Each number is 128 + 32 x the weight over the matrix's rms, rounded and kept within 0 to 255. Layers, rows and columns count from 0.

# layer 4 MLP up, 1024x512, rms 0.151, rows 468-485, columns 384-511
[[119 141 108  93 100 143 168 115 138 154 119 166 176  97 168 125 167  72 132 135 146 101 150 100  88 117 158 131 131 134 143  97 149 136 110 147 162 107  97 105 107 155 144 131 178 122 133  88 138 131  77 127 159 150  61 157 138 130 133 121 152 122 129 130 125 150  98 112  64 104 107 148 103  52 185 124 122 101 106 159  75 110 171  77 104  94 112  96 101 166  93 115 126 144 104 134  63  62 153 113 177 113 126 200 147 125 149  79 101 120 152  73 116 172 144 157 195  71 154 141 130 121 132 105  94 162 148 152]
 [197 132 153 202 163 120  92 150  82 227  91 116 115 108 173 167 176 125 142 140 148 115 138 147 116  99  99 141 161 105  87 139 124 151 145 155 150 117 110 134  85 101 122 143 103 155  90 158 109 134 118 161 146 145 146 119 122  90 156 176 186 109 123 117 161 135 113 126  88 109 123 146 116 136 103 157  98 126 130  70 119 161 113 141 121 140 149 134 116 129 117  96  92  58 178 135  76 116 162 103 130 167  93 150 151 109 137 115  71  93 124  97 141 145 174 152 128 108 158 173 165 183 126 141 133 138 140 128]
 [128 145  72 137 134  26 148 155 114 145 102 126 109 201 119 103 118 120 202 121  98 137 128 151 120  86 107 113 140 124 172 148 187 107 151  95  59 161 163 157 173 120 137 147 147 132 180 102 130 109 168 105  59 145 124 160 103 114 116 102 139 143 177  87 128  98  80 137 176 138  84 150 113 115 164 169 115  93 104 131 155 111 183  80 110 112 129  92  99 178 115 133 103 115 104 142 137 104 156  47 104 168  66 141  70 159 191 107 135 145 160 155 118 113 107 125 129 171 147 151 118 118 205 122  70 112 165  87]
 [113 209 110  84  68 116 132 108 236 133 153 132 169 168  91 191 117  90 138 118 155 159 111 123 155  94 142 142  95 157  62 177 172 111 119 134 250 102 173 141 102 111 113 131 150 178 150  30 130  89 120 134 164 137 142 106 125 197 103 122  55 108 119  85 154  90 120 170  58 138 139 110 127 110 183 107 163 168 119 169 104 142 129 145 165 177 166 165  95 148 101 197 152 181  93 122 156 125 165  72 128 177 133 131 122 200 120 136 108 176 106  91 154 151 168 121 181 107 138 157  79 141 165  90 120  86 160 139]
 [124 139 108  89 162 200 204 122 149 142 162 173 158 142 179  94 201 167 135 107 193 131  80 137 119 204  91 145  97 109 130 120 172 103  63 126 169 111 130 171 148  95  93 190 175  40 142 138  41 149 153 115 155 133 133 148 155 116  67 129 100 125 141 111 210 147 152 234 129  90  99 119  71 131 121 145  93  62  83  91 159 100  97 138 193 140  73  55 131 112 201 162 156 123 139 142  65 132 116 158 159 124 124  72 101  50 116 138 119 112 105 129  65 121 135  86  66 123 123 129 108 123 141 144 143  81  83 129]
 [120 133 106  91 135 146 163 142  42 142 116 151  87 166  16 129  77 123 110 124  96 122 139  72 111 122 122 170 153 109 112 130 175 100 166 103  95 134  81 186  97 142 118  70 192 131 150 140  89 143 107 113 144 130 156  78  95 140 149 112 144 102 141 149 118 108 169  85 170 133  88  67 136 125 176 113 158  83  94 114 145 132 120 128 143  74 124  97 101 145 155 124 112 136 107 105 184 107 155  72 102 150 116 103 148  76 131 195 109 112  64 124  97  61 172 154 160 125 174  88  45 116 162 137 134  93  99 162]
 [149 127 147 145 176  99 121  97 126 124 202  90 100  96 107  53 146 165  93  82  87 184 156 117 117 115 116  76 113  95  81 150  49 110 111 101 112 148 144 145 148 145 104 183 158 180  97 131  94 138 114 113 168  62 147 112 112 123 161  60  96  84 108 113  56 146 145 153 240 130 138 181  70 142 130 114 154 156 162 161  43  86 167  62 138  81 156  75 141 150  98  96 120 119  62 108 130 113  82  97 125 147 119  73 123  91 100 137 107  89 126 153  91  47 117 131 108 159 149 118 126  75 111 133 123 138 123 129]
 [105 149 139 118 101 120  91 146 198  92  84 125 119  97 123 125 178 143 141 173 121  78 163 101 163  92 104 128 140  85  81  74 163 133 146 128 170 196 138 118  65 107 124  89 137 194 161 102 134 124 170  95 150 109 148 159 166 163 201 114  49  69 193 124 147 192  85 133  84 163 174 121 119  63 179 105 113 116 130 123 138 171 101  85 116 147 145 123 194 185 119 123 124 131 148  87 144  64 211 187  97 141 118 130  79  95 100 182 138 170 109 111 133 189 118  76 154 138 136  90 164 133 113 114 100 145 159 111]
 [122  99 103 161 125 118  75 175 149 110 147  44  92 142  82  87 139 103 144 126 149 157 147 167 201 166  47 115 135 131 115 117 144 116 189 129  69 138 141 160 133 160 167  62 117 160 133 117 146 140 200  91 128 156  95  75 124 123 137 138 102 126  94 166 121  75 127  72 137 158 153 107 124 156 104 138 158 150 139 112 156 115 191 148 171  93 130 118  99 161 153 128 134  88 158 137 119 112 156 127 177 141 163 199  86 175 139 119 144 158 124 119 123 114 112 131 142 129 123  98 166 102 140 152 135 113 159 125]
 [122 143 218 138  99 127 132 113 107 164  71 127 142 113 119 133 110  55 184 162 104 168 118  42 121 172  88 109 163  92 106 142 135  58 133 169 160 118 200 161 139 173 168  82  87 190  90 163 176 134 162 117  67 161 146  70 100 127 125 125 108 187  87 133 160  90  96 155  82 108 193 111  93 139 112 158 116 141 123 149 128 141 120  81 149  56 151 136  95  82 104 147 148 138 168 122 131 130 172 127 161 155 175 125 113 127  83 110 175  88  89 144 129 141 160 108  91 108  87 113 187  93  90  88 142 120 120 110]
 [148 152  77 108  96 160  76 124  82  48 153 155  93  92 154  84 197 120 170 154 145 165 173 116 167 177 129 156 101 133 157  49  89 106  91 173 204 143 164 162 171  81 114 110 128 194 122 113 101 135 108 161 134 121 112 182 187 149 146 128 126 171 117 113 124 103  80 140 156 162  92 101 165 113 100 118 224 129 138  93 105 116 145 109 130 150 156  78 128  93 137 133 152 146 164 107 121 165 119 109 118 162 163 166 156 151 135  80 156 113 141  50  84 161 131 112 105 161 164 112 135 128 154 103 108 168 124 161]
 [122  71 225 126  96  98 150 182 142  64 166 149 154  84 111  63 115 121 154 156 157 121 122  92 142 165 160  85  93  88 129 151 155 146 142  67 119 110  91 176 124  92 153 135 100 152 166  76 131 125 162 163  89  87 110  75 137 121 202 145 110 177 107 180 117  95 108  92 131  89 166 121 121  94 107 159 114  67 122 120  75 162 140 135 116 145 126 121 178 125 113 126 143 126 129 156 112 153 141 153 139  73 160 106 118 135 109  98 146 108  89 118 160 163  93  88 174 151 166 105 150 112 158 117 111  91 135 131]
 [ 76 107 126 137 112 122  64 106 169 190 141 148 139 147 125 147 140 174 111 124 104 182 150 158 127 123 147 122  94  87 131 122 145  61  40 143 140 115 154 160 187 143 119 165 134 128  76 133 101 153  92 121 122 140 156  70  97 166 158 179  92 250 150 172 153  92  55  96 136  91 169 173 153  96 172 104 125 144 105 121 158 146 113 141 175  85 105 110 183 128  91 132 178 159  90 180 135  97  55 131 104 134  96 202 117 108 211  99  73 167 145 110 122 113 127 189 107 104 136 138 133 141 149 108 116  63  68 150]
 [162 167 108 107 104 145 121 141 109 115 105 113 114 127 123 114 132 125 118 212 138  89 158 179 136  93 130 173 151 111 149 104 132 106 159 104 152  69 187 130 116 101 142 100 143 164 106 182  97 121 139  77 113 116 130 101 110 172 123 145 107 100 115 160  83 129 148 131 129 137  88 164 146 152 119  85 153 139  94 108  76 127 131 125 163 177 138 114 103  86  93 122 106  46  80 127 150 130 110  96  96 116 169 102 135 111 213 149 124 107 104 122 190 102 116 136 190 130 120  99 128  61  88 184  75 149 147 199]
 [139 128 132 161 123 172 114 120  82 111 161  77  61 156 126 104  82 168 126 132 123  58 114 117 138 144 152 151 104 115 109 125 151 147 154 158 127 169  67 130 147 126  71  92  91 139 175  87 161 124 102 110 126 143  80 114  52  60 169  91 161 182  60 144 109  78 107 140  81 131 155 182 103  98 127 114  83 126 131 143 136 143 128 168 127 165 107 174 110 105 194  88  84 113 108 157 116 145 118 123 184 192 172  93 138 139 141 127 124 160 122 135 193 155 106 214 111 145  79 125  88 142  94 153 115 163 130 133]
 [109 125 108 208 154 222  98 147 118 105 127 123  90 129 133 151 185 103 132  90 169 135 158 123 141  84  82 140  99 161 161 204  82  83 114  98 203  87  84  82 155 157 194 148 113 178 100 160 102  95 141  96 144 147 131 129 114 112 164  70 128  72 172 170 158 117 115 138 151 119 130 152 119  46 154 149  96 151 141 135 129 116 105 102 124 144 146 168 112  55 119 118 121 124  27 136  67 130  87  89 126 161  97  88  89 157 126 123 162 157 145 147 136 140 159 142 126 108 110 155 154 106 186 168  88 200 168  99]
 [102 153 111 103 144 171 120 127  89 158  82  87 121 150 127 105 111  83 149 121  33 117 104  96 152 129 121 127 159 111  75  84 176  89 123 170 143 144  73  73 162 138  90  94 121  93 175 102 156 112 147 115 133 155 125 146  97 130 169 148 128 177 120  70 122 133 132 174  79 125 118  92 117 149 161 134 162  93 126 100 121 119  91 133 103 181 148  70 117 147 136 124 137 137 104 113 111 116 131  97 138 154 132 213 127 102 140 144 119 145 102 137 146  88 101  89 159 115 143  75 113 144 140 102 161  76 111 126]
 [ 96 154 141 122 253 159 153  87 108 121  73 156 117 133 112 140 175 141 121 152 111  99 135 107 126  75 139  35 138 113 177  58 131 103 181  84 219  93 139 100  83 144 163 114 106 159 182 138 126 152 139 162 143 136 114 124 106 128 146 142  85 143 153 124 134 116 147 109 125  56 154 126 120  93 181 177 102  72 147 108  99  98  66 129  95 193 154 106 164  81 115 137 161  86 194 149 136 101 119  53 160  90 114 107 130 152 106 114 124 132 146 131 168 101 175 184 172 137 136 108 153 202  93  72 152 110  97 151]]
# layer 4 MLP down (transposed), 1024x512, rms 0.1, rows 468-485, columns 384-511
[[132 107 177 174 127 124 157 140  69 171 180 194 137 102 113 118 126 176  89 165 141 135 124 153 116 167 106 146 165 142 167 103  83 173 130 156 115 170 147  71 113 133  97  92 113 127 114 108 119  77 105 122 109 150 128 138 122 126 165 108  98 167 109  86  65 131 138 135 152 150 188  99 147  61 157 126 151  87  56  71 164  89 178  94 131 150  99 140 142 127 120 118 126 144  94 150 143 111 171  84  86 156 114 135 100  74 120 111 157 136 137  99 125 141 146 153 208 142 145 121 122 113 120 104 117 112 102 155]
 [112 151 206 131 108 144 158 176 125 180 124 102 162 154 170 154 124  78 151 132 139 117 172 133 137 126 142 163 205 104 121  69 138 172 110 143  54 136  89  89 174 135  87 115 150  83 125 145 130  89 150  95  99 106 161 148 122 116 117 128  76 180 110 193 222 116  91 175 157 148  97  92  63 159 144 150 118  70 127 128  87 104 132 193 116 162  80  79 169 162 161 154 128 130 119 180  57 132 118 128 180 168 152 134 190  85 112 159 163 123  97  56 116 170 104 176 152 182 123 128 199 137 147 177 133 139 144 153]
 [145  65 153 158 128 151 113 157  94 107 182  71  78 156  74  84 134  73 140 115 102 129  85  93 155 158 157 142 118 125 117 125 130 161 142 122 187  80 147 132  79  80 152 202  80 170 170  98 176  79 115 185 104 114  82 144 138 130  87 115 171  71 178  96 109 154  87 109 164 127 129 116 178 120 124 108 122  88 127 159 116 124 105  44 174 181 104 169 107  85 100 170  82 132 117 117 115 118 127 125 112 133  75 110 140 123  80 108  96 130  94 101 148 104 117 124 210 156 173 171  96 136 131 190 161  55  97 163]
 [ 92 158  91  91  85 163  91 133 150 127  92 137 148 160 170 164 110  91 122 175 140  90 177  87 129  21 200  82 121 151  92 130 150 114 195  86 172 124 115 163 167  80 125 135 142 172 145  77 116 141 193 142 145 175 156 118  37 139  84 107 175  64 142  96 155  81 145  78 126 102 125 134 147  95 126 103 176 122  87  94 126 126 106 116 135 111 144 130 115 102 141 160 143 144  99  82  81 118 135  94 164  99 158 115  87 124 162  83 147 141 151 159 113 140 159 145 161 118 163  76  75 148 108  97 115 194 135  94]
 [ 94 149  92  84  98 166 100 118 137 179 172 167 167 154 135 104 190  88 128 166 152 154 127 117  78 149 176 128  92  90 165 100 153 116 129  93  67 179 144 106 103 150 121 135 133  91 182 169 111 105 136 104 121  93 150 108 150 130 124 160 129 128 132 141 138 130 190 161 128  64 182 181  90 142 110 132  85 148 144 121 148 141 140 123 162 127 100  66 120  65 200  78 127 118 159 126  84 161 185  64 110 105 116 122 136 144 136  84 134 137 104 145 158 156 126 109  98 115  76 159 101  99 187 135 112 111  71 128]
 [134 118  85 138 139  67 128 110 167 103 124 165 163  92  92 153 132 168 148 127  83  80 143  87 102 105 139 100 162 157  70 162 160 116 168 103 138 110 104 152 102 119 142  63 131 104 247  76 180  99 180 163 135 150 170  66  93 111 126 135 105  87 148 153 134  80 157 110 106 106 158  80 150  99 142 123  74 127 149 170 179 182 167 126 103 126 151 160 116 161 114 132 149 183 114  85  65 109  59  48 125 160 190 116 145 105 129 133  73 161  62 108 190 144 175 109 133 177 158 157  74 159 120 151  78 156 152  44]
 [117 140  93 155 158 140 133 119 159  98 136 102 196 150 121 128 155 160 133 102  79 136 154 136 104 105 178 103 105 134  87 102  98 158 138 109  95 155 117  82 112 124 151  93  74  57 150 135 166 127 135 133 126 177 107 100 127 153 132 137 161  45 161 132 173 144 164 146 136 168 120 124 113 160  93 165  83 143 114  73  90 130 136 170 129  98 103 101 112 161 144 132 162 180  73 104 111 134 133  94 144 152 116 111  96 126 149 147  95 168 174  79 188 178 173  60 146 106 180 141 148  87 128 147 146 118  66 106]
 [116  78 146 157 101 170 106 157 144 102 155 146 151 205  78 159 147 139 139 129 154 177 112 165 194 106  98 137 154 166 165  86  87 123 155 204 158 118 100  97 154 104  97 150 129 115 129 127 100 132 145 121 108 209 150 124 108 125 150 137 110 102 116 130 141 140 133  98 147 135 185 138 104 126 147 162 119 120 182 118 107  97 109 145 187 158 146 159 147 166  64 181 155 161 150  92 164 111  96 115 135 120 154 161  73 140 112 139 124 136 107  69 174 165 112 159 183  96 135 120 101 128 192 105  97 139 115 127]
 [104 114  78  79 125  95 144 149 109 129 126  56 177 112 113 157 171 110  92 178 138 125 124 115 144 130  82 108 123  70  76 101 157 239 159 124 133 171 124 100  77 138  84  81 113 160 146  92  92 134 170  84 136 134 146 144 113 152 145 141 108 181  91 152 104 111 145 161 164 145 107 166 177 136 137 174 143  65 111 118 172 120 197 178 142 158 135 135 165 133 164 111 119  88  91 169 104 143 158  58 104 122 135 191 155 122 125 151  95 165 140  95 132  94 145 115 117 178 140 125 139 141 148 149 110 175 139 159]
 [108 101 188  96  86 131 137  80  93  98 149  89 118 110 121 143 157  96 168 126 136 113 166 156 136 139 150 112  69  95 106 120 145 145  77 133 167 148 105  99 187   0 188 151 111  52 135  89 164 118 152 141 117  99 160 149 170 129 137 114 116 178 117 157 162 130 114 128  81 130  91 166 110 163 122 149 145 164 111 136 118 142 103 111 143 157 136 167 129  87 144 131 116 135 116 183 158 149 104  82 153 105  79 153  82 121  75 153 159  95 159 158 166 113 133 104 120 148 163 172 125 109  92 136 141  87 152  81]
 [160 122 170 178 137 131 176 102 205 123 111 139  97 134 133  62 136 140  85 118 113 149 149 200 152 142  77  54 113  95 153 137 129 121  91  92 124  94  86 147 180 147 126 128 153 109 166 143 139 132 142 141 106 171 109  83  93 158 180  74 146 115 131 117 180 163 108  98 104 146 167 114 102 133  88 105 116 136  90  90  77 143 155 113 130  90  76 120 172 137 125  83 165 165 105 145 184 134 109 112 126 152 136 182 112 140 115 175 148 197 141 107 139  95 110 125 131 156 113 132  98  62 140 138 140  83 156 205]
 [ 94  85 153 122 105  36 211 150 131 135  80 146 122 125 132 145  58 151  88 135 113 119 226  56 173 120 143 196 119 188  97 110 173 164 157  42 132 132 126  71 176  88 104 180 126 152 144 103 103 175  82 123 111 107 163 114 175 105  65 176 104 149 156 144  86 168  89 166 110 174 143 100  97  53  97 108 117 133 180 131  90  80 167 151 102 124  76 144 149 106 102 143  16 136 119 111 167 188 103  98 149  88  96  75  99 156 115 107 149  78  86 128 180 130 170 132  88 144 170 182 142 148 163 128 140 133 125  82]
 [116 117  44 101 118  79 161  70 138 130 119 101 117 113 151 144 127 117 158 195 138 112 174  86 105 137 123 124 160 147 189 151 120  83  82 138 126 144 127 142 137 125 123 112 167 133 125 101 141 109 133 146 156 114  73 124 121 119 128 149 105 130 137 108 119 159 199 141 117 174 154 150 119 119 150 145 120 146 142 114 116 178 157 118 162 142 187 155 123 104 128 123 127 119 107 158 132 145 128 142 121 141 118  64 136 186 108  73  68 141  97  83 145 188 149 140 149  95 167  86 111 121 154 172 124 124 114  93]
 [156 159 115 131 104 129  46 121 182 134 138 186 123 150  99  41 113 113 145 196 154 131  70 132 141 134 107 163 102 162 132 156 205 142  77  97 121 152  99 141  76 128 136 120 161 126 160 131  66  97 113 101 153 107  80 170 137 192 103  83 133 118 102 138 118 108 129 183  95 172 150 189  75 131 163  70 154 126 111  78 146 161 153 105 157 158  86 167 102 149 170  71  92 169 138 156 201 164 141 197 135 136 210 115 150 177 177 134 141 105 190 154 154 164 132  98 153  93  88 120 104 101 123 113 108 141 130 101]
 [159 113 118 184 164 157 126  58 119 137  96 100 154 152 134 110 166 155 143 124 176 120 125 113 128 140 154 165 103 163 175 114 184 138 111  99 124 112  91 128 100 106 128 103  80 116 137 101  73 196  98  70 138 156 149 169 121 105 114  93  90  95 105 152 112 131 153 145 143 147 131 152  69 121  67 148  65 166 138  94  96 141 163 147  89  64 155 155 173 235 136 110 178  98 114 112 105  74 107 125 157 129 113 114 160 163  98 150 121 144  99 103 135 101 139 169 122 114 137 181 133 146 213  81 150 152 161 160]
 [134 121 136 205  74  98 169 137  93  96  94 129  72 113 172 151 183 104 174 122 120 112 142 108 108 110 129 102 112 136 169  88 114 168 142 175 136 125 160  87  97 151 143 118  74 106 152 149 142 108  65 103 189 146 137 150 152 141 134 137  76 116 121 123 168 158 161 153 142 180 122 113  98  78  87 135 158 140 124 127 168 119 163 133 118  97 172 145 148 112  91 116 107 170 110 119 119 122  96  89 101  99 121 141  82 107 105  64 129 169 107 156 157 109 123 117 128 151 123 130 166 143 172 160 122 163 140 122]
 [110 172 131  74 173  56  87 170 100 171 108 128 107  88 136 126 126 140 122 146 128 133 162  89  86 143 143 144 165 135 146 158 140 188 154 155 173 162 129 155 105  86  42 154 153 130 173 105 148 130 105 165 109  91  83 148 112 124 132 124 122 173  69 151 124 107  58 127 215 153 148  48 158 117 101 127 141  91 179 162 107  29 160 121 110 109 161 154 136 106 114 144 135 128 151 172 104 102 130 169 162 135 198 159  97 135  80 182 173 140 148 132 126 104 133 106 120 131 139 120  84 136 132 140 151 139 142 135]
 [185 122 180  66 148 118 112 174  94 109 122 107  85 112 156 152 144 136 153  98 134 104 148 125 159 133 161 124  80 134 136 102 109 101  88 185  86 109 121 183  95 163 155 143 104  91 177 131 178 104 144 120 119 155 152 148 108 121 147 107 143  83 119 203 160 121 171 127 151  44 133 149 134 118 178 170  77 134  96 118 133 123  97 135 144 104 155 158 110 114  94 116 178 131  87  90 120 165  94 151 116 160 133 108 146 128 168 117  64 113 141 143 116 122 158 165 129 146 100 123 121 158 138 105 142  99 176  43]]
# layer 4 MLP gate, 1024x512, rms 0.144, rows 469-486, columns 384-511
[[114 173 175 123 128 160  92 129 130 168 132 161 106 153 119 121  92  89 142 109 109 186  74  89  90 136 149 146 105 178  49 122  84 138 154 138 122 115  93 126 123 153 131 126 185 174 157 174 158 126 177 154 127 196 114 147 144 156 177 131 131 103 126 138 184  95 133 147 113 168 151 145 146 169  90 162  79 158 125 158 134 130 117 176 109 152 148  99 194 168 195 135 180  79 106 131 122 107 159  99  97 159 121 118 152 105 128 124 124  73 136 126 102 118 152 155 129 126 117 179 136 211   7 161  97 106 143  58]
 [111 115 189 141  76 154  83  93  38  91 178 122 136 122  63 174 102 110 119 116 106 153 176  66 164 111  55 155 142 156  94 127  96 190 173 142 140 191 116  96 121  86 102  92 113 128 142 126 167 107 112 139 141 107 136 159 160 127  46 148 107 123 146 121 131 153 164 110 129 110 135  67 141 154 113 145 113 111 167 191 109 114  77 135 106 162  94  65  97 170  65 123 108 150 143 150 176 131 143 165 142 140 119 120 100  77 130 133 154 144 115  63 155 102 169  82 178  95 109 159 124 136 117  63 106 154 135 204]
 [ 96  62 141 172 214 102 108 137  58 155  86 145 111 127  82 114 137 133 152 118 106 121 109 151 114  91 135 146 150 190 133  73 116 159  87 133 136 173 115 128 127 139 146 153 120 125 139 142 129 106  85 141 129 106 148 146 106  89 191  98  85 142  90  94 131 148  85 137 132 162 154 108 133 128  95 134 141  65 144  77 134 153 125 109 197  71  87 169 167 110 129  92  95 124 125 125 113  52 120 110  62 143  89 151 139 158  78 161 156 184 113 117 111 159  93 176  96 107 152 111 149 142 107 178 130 140 125  78]
 [115 103 103 166 138 165 122 102 114 144 127 122 150 106 129  74 153 122 167  86 116 138 130 131 112 160 144  88 128 127 144 178 131 148  94 121 139 136 150 130 185 147 100 187 130 107 109  67 107 194 105 156 152  64 132 130 207  80  82 129 101 153 127 117 134 132 117 162 126 111 133  74 127 140  99 146  83 166  83 142 198 134 113 134 158 129  90 126 183 106 111 128 144 170 104 116 109 215 174 205 106 145 109  72 158  99 121 173 192 139 147 171 155 101 124  67  87 105  97 105 111  95 136  68 199 129 118  84]
 [122 190 131 138 113 111 178 150 128 148 106 142 132 145 129 135 211 128  49 130 110 175  76 116 136 129  81 132 118 114 139 170 170 107 170 156  97 131 117  98 159 133  91 116 154 153 171  92 104  98 171 168 134 129  98 123  64 133 177  63 125 121  75 140 135 110 110 133 133 130 145 118 123 149 134 113 213 158 108 167 162  95 191 127 121 106  67 149 142 141 125 135 113 100 148 131 131  42 147  92 154 123 134 177 149  55 122 154 141 115 100 134 120  98 116  80 114 148 118 171 133 141 134 153 124 150 157 208]
 [160 132 102  83 162 183 101  98 173  82 127 137 152  76 184 111 147 131 116 111  89 196 146  85 117 132 119 132 119 120 104 180  83 159 163 148 136 152 111 135 145 130 139 137 140 138  62 114 140 167 102  73 112 122 176 139 154  62  99 124 106  64 109 174 144 182 136 119 173 195 148 124 127 103 139  74 165 146  86 123  82 115 169 109 143 135 132  93 136 157 120  81 138 140  85  77 117 124 100 104 160  95 153  59 190 129 168 136 133 137 126 154 118  63  94 104 105 125 167  62 110  21  91 105 156 143 136  94]
 [134 129 154 113 145 143 108 164 145  67 103  95 105 171 147 162 128 145 132 192 152 100 166 167 105 150 175 115 128 169 140  65 148 105 150 158 146 143 143 132 104  90 137 120  74 161 121 145 136 139 180 125 101  93 160 132 158 131 223 207  80 114 181 126 139 128  93 157 133 159 159  66  95 118 148  39 183 168 139 167  73 174 133 108 110 139 147  94 181 113  65 137 156  94 116  93 166  86 159  93 112 142 116 114  84 161 126 144 121 178 114 144 164  99  98 121 155 113 149 111 143 138  70 136  83 106 144 119]
 [166  66  89 143 122  28 158 177 140 143 115 102 137 145 175 147 143 109 158  75  97 149 123 153 122  65 108 109 147 166 190  96 126 123 129 129 174 239 127 165 101 119 145  94 124 163 187  72 163 150 154  73 144  48 133 154  96 100 120 133 144 176 154 117 151 126 154 169 131 133 138 100 122 146 132 144  67 109  94 167 136 149 212 150 171 105 158 111 173 145  86 144 152  70  96 131 160 108 138 112 186 109 146 103 103  99 132  79  83 131  77  95 122 125 149 202  53 119 107 149 142 131  97  98 160 122 138  88]
 [142  94 143 104 157 132 127 104 107 164  91 126 118  88 129 127 153  74 107 118 137 150 106 104 109 146  93  96 118 171 151 145  89  70  94 105  89 149 175 197 154 130 116 120 156 158 130 189  97 164 100 138 167 188 123  68 110 117 100 115 136  70 112 127 132  60 146 112 114 122 137 133 150 136 135 134  72 123  52 162 108 156  87  73 116  55 120 112 110 109 178 128 138 133 165 142 107 147 119 138 147 111 140 129 116 200 137 155  92 210  49 109 181 151 113  99  75 140  89 153 212 106 148 143 174 125 164 185]
 [ 73 123  80  81 145 124 135 146  91 176  51 185 203 134 144 151  94 153  87 111 168 126  93 159 170 121 159 174 162 156 147 130  62  94 152 125 118 165 108 152 150 102 146  84  94 122 138 134 121 117  81 118 107 163 107 118 116  79 110 162 157 131 127 132 118 190  99 141  72 117 137  90  83 151 124  91  44 103 159 129 139 108 141  44 166  98  80 172  62 145 185 172 149 131 140  87 154 161  99 118  90 125 115 120  99 113 151 171 147  89 133 156 116 108 114 159 183  58 148 160 143 177 123  99 113 127 114 165]
 [158  96 196  87 131  97 110 135 146  75 110 113 139  71 183 102  80 102 156 122 158  76 199 129 157 142 141 109  90 125 107 113 126 167  98  91  78 102 108 159 165 103 144 137 113 176  94 106  86  92 191 140 127 149 135 113  95 119 202 138 160 110 142 141 106 121  72 155  85 156 141 166 113 165 119 175 129 155 175 165 139 166 137 166 126 145 132 154 134 114 123 188 159 156 126 129  94 184  87 134 105 113 147 117 140 121 125  87 116 126  77 138 137 186  99 125 126 154 142  83 128 135 105 144 175 121 113 118]
 [ 86 104 154 103 129 119 131 116 207 125 204 105 147 126 166 139 119 185 114 156 188 134 103  62 151 114 213 121 141 129 106 185 136 128  91 111 108  66 150  50  71 140  97 198 138 178 128  89 120 120 181 153 110 129 112 164 135 187 136 164 163 159  69 118 127 106 145  86  51 124 143 172 203 156  99 151  94 177  96 140 121 128 112 136 163 153 108 119 168 120 114 150 124 189  54 141 179 130 160 156 125 130 113 150 117 148 133  78 104 200 158  86  99 146 137 186 112 121 131 175  45 132 121 142 169 106 148 137]
 [125 127 138 145 146 109 153 132 111 146  99 146 221 102 134 171 150 144 123  58 148 114 143  97 137 148  99 110 109 142 143 152 135 205 116 112  85 199 173 161 129 103 121 136 138  77 130 113 124 148 116 147 102 129 100 164 108 110 129 117 146 117 155  99 189 149 125  86 142 155 183 144 152 131 131 132 162 108 126 167 159  77 116  82 167  91 145  81 105 103  81 161 153 145  62  95 100 102 113 119 119 117 102 192 121  93  88  13 149 121 120 120 124 103 153 185 163 117 143 161  93 159 121 109 151 122  97 111]
 [158 112 130 191 128 105 129  62 130 138 146 154  92 110  91 116 148 113 122  85 112 132 112 181 138 191 114 133 124 156 186 189 115  94  96 124  49 138 144 195 135 103 124 116 114 121 127  87 146  75 138 127 154  96 119 143 192 155 222 178 142  77  64  88 129 113  94  84 134 103 197 161  71 108  92  94 115 124 133  91 148  77 130 163 103 108 104 163  81 108 155 131 121  92 100 133 113 108 103 140  90 105 149 127 195 138 124  90 133 143 110  95  73 174 168 196 120 162 143 115 145 157 104  90  94 155 126  72]
 [155 164 116 129  99 124 114 135  86 140 140  58 145 104  96 137 160  71 125  84 153 147 139 104 100 114  91 125 168  64 112 112 105  97 160 193 192 151  95 132 140  42 179 167 124 147 104  77 199 122 106 155  58 119 120 123  81 104 122 185 117  82 132 136 165 109 127 111 156  73 130 145 152 130 163 149 127 126 183 191 123 126  77  86 118 144 146 172 120 113 129 128 107 131 112 187 132 164 197  99 101 122  51 145 127 139  93 136  62 116 130 165 139 194 112 159 138 147 128 162 187  78 146 134 148 148 132 106]
 [ 94  88 107 138 150 129 131 112  64 144  98 102 139 116 137 178 121 162 102 120 123 115 183 106 137 148 122 112 152 132  55 122 143 128  81 189 131 108 126 108 147 108 135 189 170  75 171 142 214 170 116 132 187  74 146  75 111 128 148 143  58 172 108 133 120 133 138 157 103 148  60  73 149 141 150 124 134  85 166 169  60 113 112 163 100 143 107 146  98 105 151 125 118 160 116  73 115 153 176 179 151 131  87 116 178 126 142  52 159 111 112 141  82 126 147  87 141  65 130 154 116 169 122 119 127 128 120 115]
 [144 151 134 125 169 104 135 143 107  99 146 109 125  79 134  91 102 126  85 159 173 128 128 153 147 139 139  78 115  61 112 111 121 100 190 189 110  87 149 175  92 105 153 137 134 131 111 125  74 128 195 167 129 155 133 146 116 127 129 130 120 131 139 144 144 127 121 163 157  43 134  96 138 143 106 124 153 113  90 130 108 136  86 148  81 123 200 165  68 105 162 207 113  94 156 129 106 117 133 150 160  76 131 120 223 226 125 153 110 127 144 134 114 134 139 146 128  49 138 140  83 117  90 146 152 114 144 102]
 [142  79 109 173  94 169 183  94 122 162  90  78 187 124 128 157  80 111 120 130 121 159 102 124 145 115 150 134 145  64 113 139 112 142  93 128 139 154 188 110 161 160 154 154 110 148 104 158 165 176 151 139 135 120 235 105 177 124 116 129 106 112 138  47 123 165 117 141 136 138 151 184  74 166  81  97 138 192 144 174  88 113 207 122  88 137 125 104  85  80 107  95 121 159 154  69 181 187 105 173  96 113 176 136 144  69 146 108  89 133 129 184 153 100 159 162 138 156  97 203 114 145  70  80 120 181 121 109]]